python train.py --n_head=3 --vocab_size=3883 --norm_eps=1e-05 --qk_norm=false --parallel_block=false --decay_shape="linear" --final_lr_fraction=0.1 --seq_len=512 --doc_mask=true --train_tokens=81780000 --steps=4992
Each number is 128 + 24 x the weight over its row's rms, rounded and kept within 0 to 255. Layers, rows and columns count from 0. Numbers have three digits each. The size before them is the row's rms in percent of the matrix's.

# layer 2 MLP up, 384x96, rms 0.114, rows 50-255, columns 64-95
097:130128093106141120132203140143095101109142161144107116112132140142140128112147150141086187140156
097:112107105118102141154160125101118127087095137143152116093173133107101158149139118120157145121146
101:096125154147161132161148117150141124115079177148102133101103092106131094095103148103123150151108
102:102130204137167156107149105100120120108129091126106140098107136177091133127103166124136147085143
101:140091105117143146099171158128156154112135146152078136099146128114106093127132131145120164140121
105:096113139109161144101116157059151143118143104130149146101145111136109135140167121119154166134136
088:112135166117155146128111076120181123100097140123156089091096145146151113089104145138142143151136
045:154146134084138186140174116086130158073150136116138100119144118126115116139131149108147174126126
080:115164153157131141146112103105103116117133082158181132100176114135107121129167154100188130103140
115:109095136128141133143166135134145093149112130130113104094135125111117147090121102121116121179093
091:146142145153139128101142120174129113136123180133112087135165106155136153142114159153157130076115
078:101125180136125158116137145139160091083106135119175125100171116110149113130163119126167146122132
103:110127110106133149138136088159117151080089126128077113068104153145132153113127144089130126141072
104:092144123138117122106136120127092128130125166182147108176089096132130161096101154146106087148116
103:163118107166133163145111119121093110147135139189154088120133132123094113129095110130128108110132
106:102143141110145134131140080119142075147129139128109113095105137159144098136091128148126151122149
090:121081098122149160096136097162146156140096125150161124149099084134123153133156149116106149171107
100:106088106131124157128145152134174091118135151131133132122160118132089133132135155149128168158108
094:168120119131092115138120130094116153096145117110122130166129105159138156132126141158181164131144
115:146134116129115141126106135124152094104099129165101086108154150135133096114144149150137138167087
091:141142172123110116118130142122135170117176119100140127148106125155060146151160138054120162079166
109:155098131084180118123154124131108149108165101125133137123147104108105151115121124129149098116094
112:097110146145175149159148096133129149153119113114110108098125106128152124141109150119162123145109
103:167125108114134140072144143069149093130162126132132095126156088122126081131171127102090139137152
039:121166158135110127139131126081144145098159116142114099112144115100113127126102164097136131112094
103:142059144111155134150137135133123093123096131114106105119153136141081142067173132094126134130133
106:112135110112099144177144129133108144113129144133076090162117137116148103156103102148174148102099
118:111129109074123133126168153097170148128098160153124111130138106098162113093126133080120150159120
102:174105111058119128099156106170158161120117133182116125174151107138136111115079188109132111120100
100:123165122138169115116105128099096130087129096110130130125151105133071090105152158137126121097098
110:143109147065158133158116148117125105069155085129113112157125122135116123118140135116106160148140
104:130176171145105133171148149110076130079143146127108116094184115173098105118114184110166120109084
091:121149128091156127118160123148151106144148090122106090139171127132120151102154113163119136149103
070:163166109160117139099133150126130148152113093125137119141121071098109161140118121099132113144139
102:115157161146118131136136107123113120132128136119101160163097089149137089109147145132119152094104
102:121148129083141161113116129109084167107108102099072105105118128127137110137155134124135131141108
038:129158122111116180128142116118100144073161132128099117089135139171094100124126141125131119136117
095:165140121119146129159138121145164144133140131130128128126114158147090108112144144093131131120122
100:130146104080162127106157150122094172113146125144125128093074119136096173150104146152164141113104
109:114151145109168126125108103129139105122098165151172090136093077137167152115089127122138103119143
144:107156126087100141105152080135156121085108095119118106082153155124123107085140126142122135097118
116:112108122116167174117126132123150121110116129126112137124147154090139119086097140118147124156139
049:153118094105099112127137103113117133123135165141117102091104098153148118142110136121143183146135
102:187121139083118139151151148145132125140161134114150134097135112159130115139147127099110154134134
101:142109149171149159079118104118099117088144096096097107159091141144156160106103105150118150142103
099:131098125161155152099115146125101130096159129137074142117098115128149162126117122114139134141076
115:154110129099166146113128055161115121114119130131137147129151082097114147125119150130103131099101
046:147152153131112153115162091098120144132148146107118107099150093133122135140134186134133207094091
090:118154089112113124136143117171126153097128153094117137148136097139123136146085167161147131108113
103:111113113125099123125115136129116137134111109099092146077129126133078168076120120119116182165124
096:098112124113148172122117129127157151100106161151095139136117042090146122135117160121099158172127
112:128134169106147116136154153097133128139110097114121114097110097134103106114142185095124147114074
109:116108142148128142132122055136102127101163143125115129131085086111110130116112149120158099135093
110:115160109123172120140108108137166126122092093156143093106125139112138121130125172080128132149154
100:129102134139113144119112137124124157066131125160136133085095084125161108145128152064108173136150
101:095131156116125112118105157131142152126087143148149112104157125149132115099121185107140151098107
085:135184159137127119150130085089115104131142139086160141114133150151167135113142119123119146112124
106:109122122140127147135182147144157155152170159178156117133117086106129079094127096128133123159126
123:131128159127145153151136109102105163110108134103082114096099082111127121111129166119149136101136
132:151103108058091143148124141116107149124121158140126114126128135126099140048124107119115140162131
088:140171152087130141119157072151121137114096170159116134105119075100107147146150207105133133128105
094:114106124105110128137130129105095152142099113111094137135104123095156152121120142143125214167113
114:137089156117138141135128136100131143142102148101126124150068098113108135136128152152136131136145
102:149090103099149144177149147108091161105135099124094126151111129190092133130147128116096135156090
097:123144115064118133132141141135128154122149110106093115130147141138105110149120107112126114130063
096:119144109144139129150125144128108141124169163102091101089163121109139136067172146141143122165093
092:130150147106111102127110086152111148154122152125150120138094080142143112089096125150147110132126
105:126094163097164120112137126111132167145136146143110123145104134156147122143112112076141127126074
105:108163104085190156142141106159118121109106107175094141083113111110142153082093126141146112131137
097:113149144107156125140118138099131147152128152144109125086090088121160082130092161153128128160135
083:126106127092128118157132106140129172121084135090133128112085107086153102134125125142129132102159
092:106163158141124146141131171110149176137128084093123115116162158100073125134127164080124155118131
108:123130149140092147147148139115098149099101113147105133123122107176132129083140138122105159122092
103:128093138141112153156141142090166119119129164121127100148170136119161141096120115141161116118098
096:089127139114147149107120111126167132097149161160098097091109107120129135090155147087170151150131
101:116098116149142130135124079090095132130105162103147112127103132120133162060115159105154122183120
101:163110115146107158167126124125118085109119138147138121092131117140104156061122138138109126063139
097:126142116127106127157122098113103155121112094090143120132159103139115098150169153158163112101096
097:087131161116133131144122139156129132114174144107110146149122161140113140055106138104142124067099
110:131114059158121133122126095132143119124113184168165118139153146128131172100113133124104138172102
046:144125117111131150119141160103107137124153126132120079091126079155100115120134170095154172138103
097:194145146147087112148136112117155110124121125075144122096108126124102088151097117143100157121127
111:125144108118150134119117124123140104145151142090080096120098084109144133079113108129123142177146
110:139137134130132159130150141133120123121092134139114101130085125100154119115104134141166166160121
102:139169135095114141135111118156148141128107153168145126118083123138164170090103123111111108137136
101:144143098123102137127144133117142184094121121115103123089102142171141124138135109119125160109139
088:180145107100114118125144081115138164094127127103149118139148121111120129158163129149127119142106
100:151160117097139154103139139118133127082169109144129118169096118105131121164118136129141130109083
098:136177133118140133074158155161118125113153173122112095138158125141121086098158148141163149151097
098:164156102155110123115125126068152133160151123098123143143123139102109111133167113084129187134145
098:110099150125147158137135121163111099108086149146122142059090145124124151138105130087155112163116
099:093142090128145130078118165135104093140142165140148110112109093116141085076127121124167153125122
101:124116102148153120115187127135143111103097121153146121117102127102155130113099133105135138108091
079:124137127116116118134119116124128174098121129141095081153159111152130107139121141146118113076095
037:131146179132124169145136114122136159083136107106127108091124135148110088099091130113148184129123
086:138094161132150149147161087139108118125137103168145103188115129201111139164116126077142109114131
096:157120142108133131089170116117124154122127155127105116038101122111147141108085134119113125136151
103:129105123138141156074142132132129130139114108115058116123140128103116125133105112110145123148105
103:151159098154101110114158125103132125130133159119129136100096129100152131123126130097146104115114
115:151165180119116161123135087150140114072145117124115123133112064173129105143133137131155128116127
098:195147116094119128104094152124094102109142176093146126116125095143105097109173108123104132093109
099:191123109135113127144140145087098155071171080098135102131151124127126149147156177135157146129114
085:161146141161129120142143132120113101125180120112165129107137146122125133136195119115189143170167
098:180138138137110124113119150089134139109163116118143107133154110164101151127132115098161130105144
040:153149148110095185140170094108119116098123117149119111133136100139138130119173158128181150105119
134:191157140128140131114123112125141117095094186100126086125111160137144086129147121138115128101127
118:106142126092123157131145130109173187111114154089119090133091094132116098124100189134088154088117
107:151143138111155141169144101101137137128172123134105100158117112124121150148146117145147139106141
110:122124124097154116098115090117159117133108136149109138105130161120159095134104138129119165111145
042:167140153146136187154154093102131132089146112151138126115102122132132129125141152126126161111114
090:115116135090141121117177130151146175146132130083115121127134119170120137099138129095148120082114
101:200164099120129132123116128085099146132105077145149130150125121128110128138139138106129146124144
097:095172133121166126087120170113114099107127146131099124105121162187130127071165123144141132156145
115:160081092135134130111119086155127121116174117123096105135151128198133148092089101147082123159115
105:132134135077161162094124132125127164133116119168084105135164157116116140149124183118141126137134
106:160105087085124125092126090065117167089142124119113120152127140146150155139113116149141144100138
109:152082117138099138135141142119101099105129123109109137142110138139100181057137134138119149107115
124:122116128129148128084142148114177126122112131143146115118114129102109119102110140062136139130131
110:116110165088098132168149136112164164123084109142124116154101114142129124130099197093117135113103
113:116118147142157142112112100136167110132124170148117114143132169113104150088123133141106146100141
099:156102146114147140112140113140180124139121157152098105139146121141100086109143146107109139108125
105:109139104142117132102121112114150209075155155152123140145179120125115094115114135097146131149100
095:122139131133145140124151162098090150143149131119127127111120101125161154079103132155167143106139
102:154140132138146151102123148123127107100152114125096122143179120152110091113131145156143105109083
119:125122130132191162129131141150175151125119114129119102122126138103156116105077132153164118127113
086:164133121137140141161119143121106135103145100131096149129123113159091145094162105119084157172105
098:121103160163188106131132124127091162127134139131099090109108134165130146094154178114124105115103
098:121155109137102142144132119152131116134124114191169129162158078165082128125145125088128144136106
112:181076118074147147118142162134135107106164150171109114149119115142136129089117097104146154162108
114:144118129096131135079119141105133144109144143167072095136126139196133095129115114099137144142142
099:094152131108140136113173117101174112151161150140151125110139136141123128138139140128183171095119
097:161138083114154122115109099115133140076112154141121107133124124159162142090162150139120132112105
091:128099141123116136136158128071154152091145122102170111142115113145118101156111107121121118089096
101:107100090117145147149107133158125105106081159115117115081135136143174163130114149142125143102131
092:178099106114121134153109113075107156124148148127123102170091104084118132112149122156129144182146
098:165145083157136121133116112150173091151160159146144124164105144132125155119095119071138156157110
097:136140161086118143188138157139134083106145136138108119102151135126099116114152151132155183144120
119:112116133086176138126135145125119096139149147102103126130107087103149133067173134131145152121084
095:162128125118142143093125151131139098174113095103077114140103108143168176138105114103111197150129
099:102117099122140156134139157123108100116135136138107131120144143118100075116160131153151092139090
086:146133152103120113118182149105096117143135111135150128138158134090096097117155097142098177147162
109:153103111082115136098125135135147166141130128096082100087125091118144076110102161144118170110104
096:154116102103126126125134090129124183137140131128122111114152153125136129138155104167138123107121
106:109100117123162178089115136104149065134115142116079145144116124110127151072109153113103109125157
094:152147139136101124163152158093097135127162147122119095112149119126094112131180097139125162149103
099:082128120093119145102172145149110121142121118150130108092127123113150137101073167103133139129151
093:145118127163129118126119107120151114070119106118157117128150137167120141125158138131171125130118
119:130149147133134140132158143129109065117139145156124139102158125129092118129159174145168146137130
042:144157151117110165155123129128100141122107116140100116104177145166118098111161130106128184129117
094:127113156100146137162198107151143131077115160155080134117119146107148150139132155126108128124130
105:150134134119157133132121086111145125072122151180133128136104131149136117123122118098110119141126
100:127162108082118164083152154121099122127125151133077125131131065120121140126126133161093161146107
104:138088128118156123142119121137145113118180149150118120156097089124147135129122130117115133190098
040:137145124114162163137158123125131127118146124106147123119137120157135123145160151103113144147137
105:171162161079090117108114125143149163119146087128117107145156134130096147116142124105139145086137
104:193138098078097128137136123126130137141150098094165118144145126161093107131160134116121142080100
100:102123131116140155149159120071125214107102121111110132116154140100149092145111200136150137129134
093:168114175110117159105154086148113105118080117171133084133143119144145118154138136120123133182110
094:137169143127141129114197159139105155147101125125115123147160156164099074139135140105139151124068
101:120104152115138183146124178112113147116162154109123127163164085120120120128115133126151125161129
103:113113127130104118127152095149148125080171108171120129130124156108098147132131102073173128078124
099:112107143115166165107137080146173133130116152176152104127120128135124132132109161109095135100124
047:124167129102122144115176146133113170092118120110081092137147063150139086143126160093162160113121
089:076138107100178143140184141131178145111113098181106119079159103114153080092105146139107122107128
089:137171092158130116141143103112158162100124123173091147101112117116170111156114102114130127136119
139:131116093116130165155128100157097113072145114164142123113164118156080147072126153101088133156072
090:142169116135099125117158103157173185078134095104133109135124131162140127149132115137155150068129
090:120166133152102162152154093123114100097070122140107119067113120126136146131127120176128152161157
106:114101130135185148151154146130147166144100188164090136075144127121142136111125145146114142107103
114:143141127130144109091114088156157127129137127071108133156115087153110092133114119091121152119126
099:109123130124183132098117134094128114137157172126084121101126133084146132100146101124121125112094
105:119156125103120137114123140158079108144149124139118132138061126113099159086135162088124125163133
099:131157138131183144143136115098127141131117140165127112148144131110098092134079138079147087108129
094:152141121097079140117144140083125183090136067146140111151110169139085105146183128160102120119100
101:126158146098146151131152092096126160125115117111131116102145101117128112122107164111128187137158
104:165141125136110158144135097116123154075126083155164111102135139139106096142167155107136112150104
101:157126142152152145120137103140123084140168168166154086169098164103166135129106115124123143158134
103:132138097122104134130163105142169146116131105122181093136162109201086132150168132134111151137145
043:172177154113133148117169116090095170136115149135103083090135105135133139111150139125119141156125
110:126117138137098147104152165109121134153106145127127128139107119136138090116153132123142145123147
100:083134121110163178148143159103111135134113149149082128171072112123115148108142151078149110125141
110:151085179150128150159122124063109118098149145088084132152107103164119130097174124121142162117126
096:138117128155139140116111112148100116099158127115131091116185126103109105093145127116142124168073
098:131092118094163139156124153157142141116130106115130110146172139139104128060115148146133138114149
100:171131101098123136109151088087111152094138102160128117135142130143056143138116139143105132125135
102:118123161122107120123119140127143156129145094105154104151158139166069146130123171085130154098140
121:116154171123145157097151118124129137075128093124112133085132121108139094098133172117130109059128
038:109118157098115150151140129139111160106124124162100092119175108162111104128132156089172138107087
110:125106119115161135145202172162106089122137131119076138110096123155096135104137098154138108137134
098:111169115123174115097173091157128121144107130155136108108158123106154148119106164121165133136121
096:128094145084112141110126108124110171098096105111086123151082111115128137129126149145131177133099
094:146171102132122137097119165052087135148085127148149134124164142164107145119113147113154162164110
127:096114137136142193105138121156106101053127129140092094134101130111166120136135143107137144129126
078:132129099071149151138181130111132109146136151138074154141097127121163116104170159093133159111092
106:093097108141103129176132127137154128154105171070126130117129094097113128114125124105153140155117
097:142125107135157151129117147157146106142121149166163065131144131132075080126104157101124119091096
111:143156180137101137110152116137126110138160106124126128113086078138144099134111120139130136111099
126:121166125116159133141121152121123120117124066156141119112175137135123099128150133103147149122132
113:104135099096162125117136128129147127131122137133141132122116143151132085141117107107160123084132
103:132168131146137148091146127130160116104125126124145136102149128117132076075165137082121171125134
083:083124157088193157089137100129164107142120129130110116112123130111134150102125151170174153126137
096:086122132152125131088185133141140146129112081109102124102153134120101083100122139113116156150132
110:125148112100107145154129138135151105107108126137129121127169122170130112137150132119114163130112
098:110086153124124207128172102132127126115145106104139110104113127133139133135115106157113129135153
112:126151108107192128156142132149076145123180102148079144127127113149145114144122155108148163088122
102:096104115098156135112122152140115150145113113124073132120151153106075117110075122165114141108135
# layer 2 MLP down (transposed), 384x96, rms 0.126, rows 50-254, columns 64-95
082:120118122119111088123163154085154136170140127109099140141178130088121126127100129157149116113158
075:112088135109143114140161143117121146088133083100119118120149164098136127121101105185120118114134
079:106141139151105115122136118151157152111126119187167124132134100126105135105159120116104124126134
077:120169109168127103136100087118100108120171132101095153139119132129141084123154152136126147153152
081:123144151112108092120119140129120122134118134142136150140121093105149111181118128187161095111210
082:138096134131132122102118127112117148126149116139148124130148123160125159127124112080125137172108
071:088135134117104094129115095119180163161121086126135140162112129111153123099095130137149092101141
024:127115091110164111155136151121135127131098069137115137139134160115109135158155126164111132104160
063:112106165100150158139124131138112078146111167152132122096133102183129129111071109142100125173117
081:154135109134154118137128100113107152132144169133092094119139107163121159155136123150130143122161
073:107130160122159100129169115129129145165113102173103133139128145117125093107128076178109081125145
065:087153155092088126115142138108118140154154137126089152140142170116126094156108104148082105092144
073:148160173124071053138112142147137172127116079127137161108137144120161118176124115085129143147119
081:092140120120107151157130203136114138129128100128152087166119168148147120108091126147155154129116
086:104142087119128132099098121107133121154120132166158155127131109155142126096112115149131153109120
084:121113120136152133132128132149112164131139111131125170148161134144123107122101109074128154109140
071:133126146122127084113139108098141117156105151112120149144119123105106118194128136153092108151127
077:157092111126094130090147109116139152142108107173105138107121157146150158151099108134108173158140
071:101133123160081182142160130132154136123122087149076121137120141142125105130152109104136135145139
083:156149118164097100146102115157103141091133129127150109142070136121139109153155118125123106131138
074:107109137116149134097171170166116121182125113129161113128128161148161126130074091087061101106137
086:143139139123112111139107109190109160099109105149144148150130090135162104122152098170132108122145
086:094061140166126115093128172155133144127106139122164073113118104166150090121152093136157137138167
075:119097097117169125128143151140162168134129120105110127130122155132101126131173116098149107136161
019:152139145094091098102172120123115099166138135161185129149140114146141133170114142115141128114121
081:136138173122103129163165092158077130151114146146123122124137130158139145170146130100133159146130
083:145141137104097136123136143091071152118169147114166116137125166140134135165124119148127119104104
086:158115143159147126164126139122158132111108124101128178182112083075133149135096053136116127140104
073:137115113124123128137100152141126107107144123123150169123109115108149138144101147145157097141135
075:084100126094109109109162101136165094173128146166137126121145141109180154093111089086127137128131
082:126147115161120126120097134177118119096120112081108138127112107158104129131112165113139145140113
081:075147170111137078068103103144132117131125134127144187138135130140129150141126129135131122154134
078:146172142110138032131127127128124090182106106110130150139074155143142154164141100161119117113147
052:131123131134137150121118071137117138119167141107076101159140143157101109135138117083165135109138
078:119118052105098144111147142103141131120141145147120133133132110119153146116131108146111177140114
075:125111137135127141134147107107133142102094108158185140111108132126141122171126163156167114140103
014:122109179128121123086127129092117068136121127139167143133140113091138153156123151145105098153162
075:123072165151135168177132147110164122141157142104163113113135129122106143125065149123089091131149
082:144114123118083092130110128121155095108147142116162140143176126145092133174121143137147134139152
084:115144144109123141157118180130135155144134145135145110115124105026102120126144156136135091137104
085:140163128136127077113139107119192097128133104165144135092152155111115118124149082117128120101132
091:084127145125132103153132118151164143132105110155147130128122114117102128122153095131147091159108
028:117128173134138124108129143129096127130098152115123154144150122077130136088139129123095118146170
080:090089141111080105128133144175079118162144139145154120118135139114148131127113159147124137151131
077:173099112113141107124194178132166091131117137127128134142130148139132141129117105127119102142101
072:116140122127077105132092114091167111091112106137195142105173111116132126171142116162137120129178
087:155103101116117140141139141177130075129080148155160125123109089147121150131124125158122061145118
028:113144117158124095119103178124180115209092105098126140118129111129119132194111149080100136120129
071:081116164120159109103154185149133137133093149121094135103141146099113137129102118114093128110101
081:091101141118086133135119132128146136159132104093105194182101165095114137143139114125124133123136
074:124108115148096115117106114169126056082149098142143125124114114132157174115103142146128118108136
082:157108126151124123160141107162123145099140090107118116148165110142147150135080129150068130105111
084:122104144130130095098126131124107158128134133147140100154118117080136142121118117146147103155158
086:092112138138148112106145161131154139200126137168100137145159127108129101103119123175090133131113
074:118125132167161154091119159150105105167172159140105148122121125120143164118101115177097121140128
076:122146143107093098158111122145116120118147122165091156113133110119108139139135105127111157159132
070:110123128143066143171101092120154086135122123166106138138118096147146104176106126118119112105159
081:061139103181139143127117116177121128165146090118080152101128091102109128138126091123104104134135
088:116091090108141103149136120122146130095161150151185121123157077121137113114118147116180134104113
098:126135129122116154108103161115169113133123068134118120115143151107117123124167103154128147136073
069:132125088178110099137124145128107103078154099101160134152081129120130111155091112141144093149182
076:131110080132103109142131130097106108133147125093160120137130107107146113141135142128130122108108
081:122132126119138119147083118133126094176151150127150124143118127093144151122113155140145124182125
077:169146143106152155077116133125132153126158140120122133092151100149111109132124111152122112117110
071:117140148120113090124095162124141138118141166115167157121104157133091088187120103122129106104092
079:152128126082130121121153132125132173118097111134084153135119138127137187104121171088131143107095
077:071153123127107116141069094121139085133125141131148124108130103086154110131179106117099124170104
079:103115137121153076105118135068125163175140141143128142152131169130140088188120080143122132114101
084:102144113109146123144090145127085173147118115101128124145164163140112118118153131125162108132179
078:115129147130115031138153141141129126154178132115158115123105135154147158155128090154161125106173
060:129085189163168091156110116103129117104127152132110100129121088169157155137106118163160118112165
071:098169141117126111184115123175111126099121133117158155137087134099122142182148110165108101119126
087:113097107162101094134129146133118125131164158084119148127131113108180166122115135173128129166107
079:090125164070159159111128142116142165089139104091106157122171124136123153080116099149124113065138
073:100166169146115141105109113106093110103158102106119166119156119121128144141117144098112132139122
084:134126102102117103129147164129188119131096098116140146145169154106122141152108140124143096132130
080:125181101110156181138104142127131106133159132134120154100162144125113135085129135134110141105099
075:100147120145126099134163107106121109120153149103124140135114161132097156102123108100131159116153
077:129116130110121090148112105109124124129101141180142156147120160139097114132092129180111170114140
089:130118121128096101132124161118108138125131137111131154146141139131108142128124101128135152151143
022:095110172125105115100118135107058091100125168114148097113110138117134128136131100131133089127151
075:141144116135164120087120128139125121136126123152125180129172116071151140121085093130127157073089
090:122147137079170088161112133134170069143147126121104159189094181163130125133117126139137117142103
088:157102161099142128127140138130149130129117119091131088131160092107140138136118112133107095115139
081:139154138143074125154117136103109124117119128155124110152119079089158105150117086123113155151117
072:132169113157086120110111088120145154105139126142147155134153162176146127182147122133114135151132
071:108155136126145086082124114102143118145125178133105128106142135126128097160168108091095130121122
079:142137127141120112088115146158126146165133129165118142092091143137118161103087087152146101148082
082:107110151087137146120112135139091126120104114146101144130111137149178173066111135126108136095128
073:139162120163146119153133130068128107194163107084111088099118113085126120116165134180118109154116
072:119131135196112139161165134127106125132152123117125126125138140082117156172156116100143097078152
080:151151128158113115125109105128115108155158096099125126128133109109161154116140138087112148161187
083:108139081138149122094145132137138149146113135121120130106156130145112127143122135152113109111115
065:112109193102147118119120158094146132153111132123148124130151162130153160134072078130126086166124
012:137171107087150128115188104168137150142151117157099134143131144148103131116176151150108115111086
068:120165072102139131106085152115115143155141111149135128137116139153153154130119103128112114145087
074:127163121137107066101149109118134081099108157133118154131142112092115101138157123134157129129132
078:135162089117122114122112133153136112136144125118145152111121163105116119150104150083173148152134
082:106134168149157123108080086136127159137127102108112144102158096109170101123116114091134151130149
094:121165184141107172102147145123117133143079137173118134116084125189166094150133124126115145081080
070:109098148124159108129141119144121129167139110165144106124128128104132113150080158164100110126126
077:115090097132113170126124096103143068106129112135175107091097097130148115171126107113156144153105
069:145106132087098120118153113113119135115092133158077151129127088124157119171099157152106115109065
070:074140131081097178142137110133149108127166089106143156106134138099126111191143101115099150139132
018:115116108121087144153121120113117121153129111141098167122187126104119145092117128158148110159090
087:163127103129088114139166158133177128105117086122188126092159092126148120138118114125103137162099
080:097184125133125126159135094157107112133127109100138154097114137122135148155140097125148144169148
090:138129110138173165119116112110155148158146141162115137146160137099123180114152122124151146151144
088:130119108169084106072147128149145142152107108107149149123175093103145115154145130077119150091133
022:092167123129118150141112176126156083108117133119182176116170146094092118114108122161177121158168
071:090127177120115085122108120161134124159127115098143172121116127126086159187151110130095106147135
069:094149114095138146136116128140141089107180115127119130085129136176136087122137087142106115115078
078:105121090126112130128122136104139126130131069110136097123166096119098115146133131160112108175172
079:175117119184114101142116098116090136108137108113097171137122134145161086078136090117096099145124
078:116091122131110183149176103165069133118156110141125104125166139120085139119149133079115137115105
084:113095148151090114155144118132130114126151126158117100171132135149141143143130134158117090180137
082:114122119115127130167148102129086138082143095141146161100105127108146103126141122102168182104131
091:186132145088111122111146139204092121121121103083144139123106112103097147115123095139120146116127
081:139165125114122166124104162102127122141145128138120095130157096156131140133098106158087136074134
086:129111153098116116129147128136126102148120149111141124154113164166088142136127129127146140096127
077:131125106113101117131073109132112135161179118125191114142124119156103147119088135156111105127158
074:090101111152119147101147121121156128112161120168115173117117143152120092115092114113063131150125
078:151159109104135143141128118128111094127146091071112141079136133093100127172125109097117087105110
081:129147143181136089115128102142138092108107108123084138142158137173115143162122144127105117116132
093:112130116139116123163130113135136137154082138122202133121161120114138138109161135169163107098151
066:087115136150096103136119127106143097115092140140170167146105113143118150104098138135147132138207
077:170126187136152081112131109105118138133095127147135149121101142152120121177140113123117130094094
078:096139087144161126141134139146094103126114147169093170096089126113135135107095147140131126120124
087:162128063104136160170147125134139119134153158137133123156171141170140111107160125182152130138120
078:157132119138115135119091146125128122074116113143151135113139154133093092200181102117159122142118
079:146134149138136138136147152133076098143135167104123095145157140101123103130103131123121144137128
074:128133129101152125076108121108131129097134121113080134115154186166097115110135083150102130120136
070:103127129132094077108152088114096110127102134090149110114108126107119126185144126143164130151096
080:128148108131108100115141185162182142173128065125147156154140125117113116106164132124175098143123
071:105147127111103118139128135113164133145127127101144162125162107120102137134098128162122104126133
079:141136125102175059159170185058154133143119130099112110157108166141171129139120135129177141128184
073:084127145110132126139121137144127098113122131149114117117154139139108077144125109106185121105147
081:110096082109166122164138100130126109169117111150130155139168141134148131143134112152128130142126
074:123132152147100132164125099108113140137142146117173134138153091191116158116099133130142076157129
080:183139156132147132084137148155114151177063111131125140089128119089138142128097121151139115093103
066:111119157122089108128101140111124115142101075116111166100169116121150133134105132173137117149147
078:110125120087115095119179178112137126178135086109121135168130134106127189095079106125103096178097
076:106127107138169121160125160153121127162114138145168138132069158125151158153137124110111106167125
084:098106144082178123151155102142123138135096143126092129101152142096132160121108125124110130131118
071:090104122165126118143135153150091082170112176116115147108148134117140123167127142105143139158098
079:118161090110099135104144130205135139100150129091149123116180171113122153128152140119084152155124
071:090120147164088101121179159097134136128148132125119128128122163154097122102121112073138135111154
089:113169131149124146191142090124173122151145099131140172107146134112121112136139102141101105129161
019:165157111106106173147123101129092103107148169120159170126148088125143146161117141143125109091140
074:142126124198133124112124137181186106069097116104112134123126122096122136166115116154148123129172
081:144129109106098099107107118135131131115102166135149142136145116113130168142107153115144122175136
079:149141156135088133108150116107102083097122108131137122144127104171154167096077134153103106108118
076:140110104142141102097109120085126101151161145084173133119132117111118148191145153155138160096131
016:139132162152115154144128117134140139138140166146108149119126098093110107148111099185115114117124
080:146160147123125063125140119117130119168131151151118125168089138157121113130093131112140152129105
079:147156162113135155141114166151163139138129163113141114152123128150119109100094100120098130145114
080:127138098125158157153078133132108087082105141095146107118113127124087106105153104168094110145141
076:123091102123148184116137116120105122136147150138101148178114154098113173147112119130123091139108
071:137099110106139076100125111142113112163115134170132133128118136115092137141100122153132103167149
078:115113143126144101117076121114122096128096168143144142149139127128116122142120138140155165168130
074:125144098170090143117118096124123151101116123130132157101152145109119168118174147161121145152122
076:132119138132070119156108132128119109105128116110130176098106124138121136202102106150132163134172
025:111111137136140120158129170131093065143116111104110174116130120140164130183113055169152109156112
068:146141098135121090152142139118149136110140112119162177113122119132149132161158111147113122098173
072:116129136116097070133140149110121129108109094122126166132136116106171135170164149105097107138165
103:118093127142107113147128147141153117113117129129149098118165150161117100149132127100116115164183
073:139147138130115159148142119106123124148160121108139125140148142133169144112143111117082066157150
071:128082108070107082153156160161131120123173147181134156163129161140115101130094105109100112154151
082:142159163126137073153137124134159133143127161121141161134148108123112113163069127158138127120135
087:134108163141130146138130178122158120141113116119139142123069107156107133138100081104106113117148
081:103140169116100081116190121130093149140123155106131163081138144122166110142142131125122126127133
080:117152124120140112148136118163133073121099170134114169105162121124144155180169131136108160125160
077:137135136171142157147162115145115122125124167125110130132134146101125145152125159132141136108162
073:072127123125141057123146098113130124124147138130129137102184192160133146071096122118121152089154
078:113157179129150127152138161149135162128105156119131150137155116081104153128163100107068117108103
073:096139114121120127115127123137127125079135106098124126141115117140126117203147124160126076131137
077:152172144163131140145179104137127101196148096126097162154126101146163170124117110122112157136120
082:101144136169116108112128124112121123116109137131160124109142088165134140158129148124125152115098
021:084134135142124131114151120125111099178165133151153153146108104135211124107103098150124093117126
084:138153161123080161104113134112145092115133139120119135130135128089166111139129146138141112179159
078:123128159132124108135124150096125091195063127136093155133111160162125157153115129107137144140129
087:135135095140123092134089137148134131092180138101139120116145162139126102110101146117170118181116
084:118128127090126118113139121154155137151125114140120162117118160155126172090111144058143147125151
077:130119119107107153126093098115136141112184163105085111118125149125106148178091148139139134072159
074:142105098144141090119108123117120155115126143147114134115129170099112138108113093157163080156148
078:085156070124131123103111117120134121126158105110122105177127121155164122153080127117151147166160
090:083131129102080111132120136119128114096135129158136163126147155057111144105137162145104127111129
026:105126133132126110119128124124131131140145162083132158141154129108137130152121116125134141107128
088:124143135141148122131141124122121141106151176152111148107098147136129133129130119115094147146089
073:141159139142133134128137116119111161149118097093104113088207152135125098140094113163108115103106
079:154105136125134133085134134095151113129113141105114109136158110120138150156116173157078075174097
067:085163102170148117109103125123123114162133119112135141113134113143117142150097142139131074169103
089:112118127113131116153150103138128152139100106130144088142117157176143114128117107139185155154110
066:129119114156121074137138130102128096155154142126126175149138094079148140154122137155141116105184
079:063121121145111135162129132121145141109115126100140118129126090112104088154126136134122141145081
079:121119125139134102144122115125082116134127125088148121168100131122107157100150109111133128145153
083:139124090112078148123135147107111149115129143113131123124165114136193177108148094171148135146074
088:105100090115155147122117122132155097155145138183104142110135128130152094111116114155120121120117
086:146073124129152117149120131128102111166163130178176173134098138125147142118108129132121114149173
076:137124107118135106093085135091097102104150121105122167112157148075153138134127149118132111108137
065:071141138161136125133143114114101116148170113133068153130120141126134121153085126154094069151134
074:159143114130140101133154101116138126142137119122133106112122131109101108153125105121189087158117
081:146122136129122060111165179133115113138089134127126116164134125133141174176134158127164130094114
076:070131114152124121165134076138150126156171137119168126138086123178133112148101068113145118127153
084:108122119161092094158120110106153118112128157105183137136156119154158136145095136103124107152152